Weights of a small GPT-style language model, trained from scratch on English Wikipedia.
Architecture: LayerNorm before each block, learned positions, biases, capped logits.
Each number is 500 + 40 x the weight over its row's rms, rounded and kept within 0 to 999. Layers, rows and columns count from 0. Numbers have three digits each. The size before them is the row's rms in percent of the matrix's.

# layer 6 MLP up, 384x96, rms 0.0754, rows 50-115, columns 0-47
080:466572494442482461480498477483527435542500508505508517499497453525500527450532433461445589442541496468463513478513502453430488513551528491453501
099:496527498495463526525523529486508525449477497451503471504452452475470585473508494557547531500555479465547521415526482440498483505487522568592485
089:511511568560484479520506508486508511516544555525449530479494434531471438438448481513499532493556480517493470483547509504488454481480506517483549
114:534521562526536449514480491491517479478470513515526483551560484501435473442380483402422481543516507506474484551481460415514497491543551531439495
106:521405500535543467564562505538477530464516529448454547542486411547448505549450447509431574512505509491499531527452491473490502537483567486461464
097:497488410496524565476481540533540512476529506540588489464512481455447554504481520592471544532518546549561447597520537409466562539498464501520503
108:482495523533482541494533522542538551453495460529456524480534476499525493586508497444475448447454552440487534482479474437497472517506495441539508
094:547492556558581495476505501477471478459507510470481472530431452556471568490538481455516505525495497510536606521517427454488490543512464552546545
102:445488528499437466454472561485492476457465452537525499497493516538503516534539446506536456485457553541480535472492520487541524586461465461449470
103:511492497569487513447534446551591469517486492518479522389511566527491522514454435503472565501505475492376521552511471472574525465538520514549485
112:463513437530533550521490528463453534451408494522517575453498539443515443547530459519513510459497499494499539470505437543470412511401470571490459
103:505455516500518470521583489500489462436522407475486474492437471497539517525506473446484538522472421571507580487476537522488424556494509537547508
102:515491469516529484516457457529485568478478483460507465588535480537413473502473546486509502498403460490461564519459490494525491478489511495499553
098:413537499538519506485558504529502562456521440517484477532506512572521480502483560480441485524455502499545518488431557522475452463508494560444495
096:555487510485430513525487554494489521461538547492529519481546461509385535498446461589471571467524537521439431488448491501518486510527517498494466
092:507434526522479499437503521454502507494497496462471510544458498543573500486420496504503446526517523517451498478481529491532582441502474518550570
094:478469558554534506570513438491486518477505472521533540483439401541437522514489574515512523529485478437532517497542444386459499464521516560609461
096:543465462529518489471525510417435475557469532505480515519429455586491474503448489544503545562424506497559405463440483589518535468478516512465550
104:480469528456492509519464466499424481443520481430465481448482479460470499522481464580541528532510455463497483451531436485530525509403571523521566
109:538512537494473492452541507489506492471480499551485583469560504535494449561436463492448456476489546465495519505448535448486452517435532479542499
104:560522465542456510530540527513522527458451474482587508511469516545582444519562487506507524482499454481522521486508552403499537465453459498535484
098:445522434517487551549472428525494503481455515471486491522495521570490506497501554497581549527477522526469505569477505532519486453470537527535400
091:460547518537483425472467530449479507525523518555520563509472489584513533549444468491453502523587463475505520391463480519458451448504474535545578
109:535467483579445568541547572509465489441485504542480436514460545497469413528545559507536539460530458520513527556469505505512472497504544599548527
106:431557467525461540527498510495517478486472458488587467484456488480465474527487592556505553503480475522415469533465517472516426519489476519530518
096:522475490562496473459504549533412498440541516548503560538519549537504535470471437479498448566522480516457429467497504502550490525509471543431492
103:467480471500503494453503518456463538464487462457518543561489507545525607452483565478568497473480503470497587469545462558528446505428487556482449
089:475474509527530477454525530505526475490393500528558540559453573500497554472484567557470497488480456484512556509482397466520462499434472483516459
097:498442439457521512511500539548488476513533504493529438494404396536463487479501519605540515491438550484511492544494524555531579474498515461463525
101:424469497499568563402471485520519420523527532550523500519523424546477503569477499499465496539474511561498490480482461454521562557377492479498468
095:457555540482456515474443466445517551506504470492461388480548512540495533446472521524448508555497443535525534529485510509481513473537478542486555
102:559526515485472521475485505439488545493499483505511490526596497445495489496434592478572495517481472494460485493576467521526609523537446488518508
095:412551530535496518548513536517563515429501523476552572511489502497533498439459474547522489481489519513465518534458539523564518498446484529466472
101:550514408507441519477487546537499455491525521562520609543484552543505468495492503479531582470540459542523519402522541532440430564541488526551486
104:495453459490433493444532521548526500459539460563512544540573459468524533538488509452489482490494448475511475440528554435506539503575531502504527
106:465450508505551527529532526440526622512527522567448435442541489523473539526529489430501472445528443504517534548534482495531535525531418470477571
097:526498459543542461428525423462492458505524484498509510514483428519490523438348538533514474477503504538501556448460449463437494557500484525505510
101:464525493490503564454488532515511494504464507508476549490466502457420528527517422461516470577548460524459494502482505544513531509503487546517495
100:487473496465526487564529477461484489441414480469504547413552469486549521596503552469522481468480517521557495492404428500528504461445468573451531
099:501514428472543487473502444485588435521565463566422515453568442509463552586514524579518497513520437528505462470533542539525484442498485515506504
103:491519437458481558520497551496478527502442517557477462509463473538478550507509619506456490498508495406503522498545522515484487477550499513487474
105:473458492498447509539549512436514522485535489474457508477494455586453554484521492534454417485594460420548452555520502486459441499514502467493541
097:545498466512484474436465510520511476539481495472421572560450542481464539514435528435477544510466522421537559380548446497518532550519482485523422
094:532594507568482500524493474502504447501515489498443522487530515489507565494482472488473600546524461430503595552474450383493490463460527493538594
098:500476571519533505556433444469512542477554515589486505491393531478496558463428499474524471508435508473455538518469541473465510464455415515508465
089:544422410412544436486504566521456445438490484573561518542440467527483506575488501510500543509453538533551535501479540436469498487460490503494509
091:501502504581544498508574408513498474463501542560492541607433562554560466484477481501520512530511500480533530514537451527525508445455478527558533
106:491503550527521515490542492472444605492557463514532484467445511471459515540483512530554482423497427489483463492534521438566494475573507481509486
097:535550463511490478444504452532523518523570520527575575544570489502496540465500489537535550505514508551461486443524477434506500573533399505529540
102:462449535485523537503480470490449529537450462526532589544455504492485478508512495463461494479574481442423478471560549446441443467441472464475518
099:510562487438469546418543450453464470501471475484428545494476464500469503463543486518487508469560477464520519438507496557549435423421476464537534
103:470529590520512551521434537523498475480516515509477495594516488475497541496484497460459546559461446488446496458530447456529507439521456543553522
091:515531545481407467470495547517519533471493593521525510626468519559496500439504468500432517552485458499482556525509468485521538494478449559439547
086:541466528478562498506536548455451530431581526530397497481470499491452481563518438503489537589433443444502500496462528496465438550472538527486467
092:496548545535487524473512446461510484539502594621500487453578421435416472475469479532496540525467519460481450514557456526511489522526478474520605
092:500518483615528493521535495506487535439503438521494473510521516495503432567473558510486488501504461346500483418440500492475500477560458504441487
103:531594496491481467488528520487552535427514521504441474497468533562427504502475532496579515496490550520451523535467406484465467492497569482523476
100:533522536474520554454469487459506473479451431470433444473533566496504509486468480531475514543488510530460488434440532543457470483573447488533508
104:572471479562536494476485472446529447530487528427490494462468527508481550537522507534523444565517506533526539554456480501542478514462431455508593
103:526503438456498518468514485519445420476537543483470446542465487518419447509520492439525537568483425473482541417506509456529531469477418511518486
099:552495498476572546476422512517566495500449477486407509539410497509539506489478493439520486584475506523531511490504585505559530521512518520465559
089:515448452467476506524488523383598545422584443479567531485478524499522531486520513465569448461456450471425504508463506478534477516496478544529548
103:490465526474556538480519495433471495508561444534498559490496453551462438550517479487513488412519545543487540437501429510521533510466518513485520
102:468563486473477503564489510503505421518516579530460469454480475509411492539469536538487585428469454517533441511448518442464569522542531486455505
106:483437533521533530429417482509450527477541544478506450529534514473514587547573526494405600530511541516498613443472465509462477525495472511485534
101:484463448494505514554559476489475498497410472489449509503481562488566507510459489588475518529473482535517536520488516464486474465511533581536416
# layer 6 MLP down (transposed), 384x96, rms 0.0759, rows 50-115, columns 0-47
083:530440463556438428518528497564403492482478525482508448509441522453477480478444527491578478601476481578442488497444511482525491491466537483510471
121:478445490468516512374559540481410465530525519453491549578465507606599445446524520509526505520519507513554501532475472465534477471551507461441440
089:476516498510538475487500514539528440514532504522577485552502457513512531468497472636568539487454522468422535482475536540555503543552521522454475
103:433441474544467480481540464539489497485496583498542464498458442563452571518541472519493445535465515531568497463473521527481594506427452454540505
098:503480530437580466499507487488484492579488507548464450535507442491530489546528474499499432527488449569555531461449424476451493512535513486478532
094:577539533432512516527536474490575532481501571480488495516483538535587493444554425526504558509507529496515582503518478486522545517505596482539534
098:524480490485436482531537515481497460498482409492563510548544456469512547567483484546466510463492529463432473527500480477595510438481444474481481
101:516555502459488484476475486557502481520492530567544520468548568551435473465447556463509537441516491427472469554500556516450550490512533515400468
100:551509465539488531512502505502553513554435504490534488483515497429555425551522518512432432528477540515497497465571540468449512452421498577478507
104:418516447449476513534534560514571483490510525537509474560492480464548508473498503449552487439518496556493547436467581569482458483534483484422494
109:524469497463545464529480502481607539506516495495514485480473495578484501451501499500533491534495528504466560524533539526529462472467499534477510
120:459532471546549508505468458455565506533451507517511567484539546449525514566497459476506543477558496490495519518468564526516542497533565556497466
097:475535555529561538469479496562507477470521570529445462505416532468511522445521480482458503537476581466468502449531510440517512464497524516429451
097:570474495445502449517439531496472472493471545525576511481441470496436545512486459491552523504518492530564454591541461440453572496504478540528494
103:446511458488430491508541483506512543542442508498542523549479564500466476547578564569577458486568524514487468554508487467472553537527507472533508
095:555574536510427473561523455538536504485504512534563516469496461445507434467525478388444520529467518506448501522481499452474463485502528554525457
101:473509495443558459481549538534440525495450446448484469530487463453483513464546471575491550534462456495465495495477522385483469571449520514434481
095:464455457528515534573463503548521525471492524534518508517540531505535514474555509482485453416561545496420534466548462403491451497479569427544544
102:518551484511480444489487427521459541520538555527469501470539483549525482540431502450552508481532533546489407478475530520474578572551496556519456
106:485473507574529530520524505464449414551468484437502471480549538476508526517438458464478512509520553454437481575581465497455540504523525531557507
110:535498461462488450442514483494469523500490514465471481482550517516536514512421496486468535474430503445452559475514531544480482480511497499477429
092:526481484520442611456433481485510482570534460467561521489456455564527514486442449533452537517497418472511483501532443527485424537567467583533548
094:432535479555442361479514513517517489516470486484532481441528552488493579477504527594569506464409503533504417518515549499516454521507562515475502
103:485467569460480524520479431500495484483466478508453500491488447531467479556611407518498504477457586449560471474469472461559437531561485523453502
111:457482393461482478487540467502557516492478543472533513511452514463479441480566526540448423551513553511528474578462537484538498555593510459533406
103:496509479430411476471501568477536495458482456435490464498471413481628523483568554513506488490550471448547511468447542541502482471578429537510510
095:518498448467486581518492433492509520517510448540478531467580499492505538459421564465540508458467431470570502483425484467502424515440568545530458
105:493483502472494436541464491493557552490455523519497555541464552561528514502510513492462481457495597484444479585446607472498466502522520434575510
098:449510474555566473527556535441554533564465511471529461474551539548535487599490507486509435584458462531506537456504493431436506558492431540509515
117:534513588491449481539517400535545491494419520558511455501483549450555497410550539498595468532461495514508565544544522533509421551478462474572503
105:516489544501568442529552554507459478533497378563492532491446522480449469534496524537523520511495581486487487521527496416525520537457506522532435
097:489472549552549438501495502517554509513520537529516450542507488574462491552503428454430507492411576494510514513443536531423491534546512473462535
105:555529496514515496480552463554516529530442545531490459553460548533540506537482457460544548494472503536579477476487472389469606494481552527472453
097:443478560524490447504472542530449543496499483508484523495558494440485432471548540509527413525473518434383508566506525483482507472442525506472527
104:493492457492505542534514416504510490527493460500505498492515528532498445499497518479557450476512424481521464550550395532544521536487488480561522
110:456586519507490565520487438531450483520455475435521513516497493454486477491537525412549425563532503510511507534499451579467452554479537524531582
111:555547465498446533529505511421552489477483486422526438507499532531513482460498530441478464541551506555484471491546537558477517477518508545490553
093:558521489505487513416512569506557550645536471509498420497485496534501463451493431524506554499499504482470549462539557469529502498517501483451526
101:497489534594505506538493475516400474494463499488556521503524480457543560507470552515469477514530534515495571468529484530429529502463515506538430
111:504542504590514517506537545503454500493488551496499503499459573479545509412441498494481521542445434450447516440487549495491525530542510451502516
103:535513539510480536561455481504529488526504572493490502477492466427581577474506482506541487500456498458492563540517482547520453480535445453512532
097:518494476526516514424451501504503482454553498530509531437539512476480543514507481456505489520462532453530453484444539486520512498440511528547480
082:531487385458464493503509470482430518470492458542573554477498536510526621446505516515525490513501504458462510457484430580556496473435452455478494
093:430399510434503471517548533499522504444529567513511455512509529477507575477560468477496491530525518546498475549541439533383516436507529520508523
092:487440414490515527508491464471477439458529487503556509529456492518435520550482434423497514452509482511505479426485500490500517509506474446520548
086:511537555551481434532510438490472524562531538478515510485482494504457489507510522562502596470476440536470426515523469539480546524546525363520460
093:516484499530461394486495480427520472493443433539473506407510466463481514522452459503487559457534456508513557496546508500483529483491511450433529
110:538439475527501538483377436461576518528532462472496533452519472539466508490528473580494517444462503535493524553462453562488501526441565427540504
098:506442500488569554469481531513525529486523490472477441493524522626513417574573476510583485488547564560483494506514504546523507458518505438543528
095:418542515518487470544511475498448420486494594550542501458510469523506448523554428537505544518512515512565535408522511514572481478519524509425518
095:518484502411445526600536451550475477464474485484529506533508516537467481518492462544511556507508476581485514471484445521468508486483626536572517
115:466528502551520499539446536505528444546489547501441475463505451555596425454477463460512456486460571522517462487519424514466521517584568521459497
091:448493475482528541463526479470528472575575513506475574549481474446502521519485483475494525492564522558553512517561524547490487539570513433469535
095:496526492530442504575474552516503480508497535448533522492568483529555567420508495461504471471503504504537479514460497482433473596488574481500498
093:506543461522485488575498498555483516466500509511513449509456451537550535448574529548483467526487494462520473492511514477550478446463514512489479
097:483474511492472541528450483497569510489517529464516499546459444455473545449481559494521503543501546482486505516649531515476546405554442425478458
092:498472566503541507539506455578441529444524443496531566436533488475487534490504478497424545432465473529550500433439514467567521492412547511458505
107:437501522462468508557520529524542445484476482545547543480542482504534486420452515437464506497576475566489460470422417486563503446569531441447515
096:516521541439532449484529501557484529496491552474464458516535495448488439541601424517563508510539416430499513548483413485470481454500557497473481
109:492524528501510487568477532525479538505496499544486483468513528434557455481505465505512476476504538466489553538526462481564501552491448508469452
104:505620441502496574507510500482446505499514546504500495528549530501456501557520503555532496450540454499530495574483447504475476471486550435547476
106:461525448478575452514434442520531454555587510516592553525471504477543456437541458427509535468524467506504498497519486477438559486560497404528511
105:539494501524507503526540530512528476457452513470394503478538540430520492495539502463475566461538554516473450463396522435540525591580511499492535
096:501554510540463465473544507517560506503463445513447507484476458522574553554503510551512415558435559446477495492528503524458489478536510554500438
090:486553497491544513475446429600532503461547499505487470539452507414431506480505511435498556509450460512451539525565424550518540462474455475496519
091:504505564503554505451461470547594504520548497539524481498501483504448484495495525447444466457553452432472489508506526457491530534484505478485494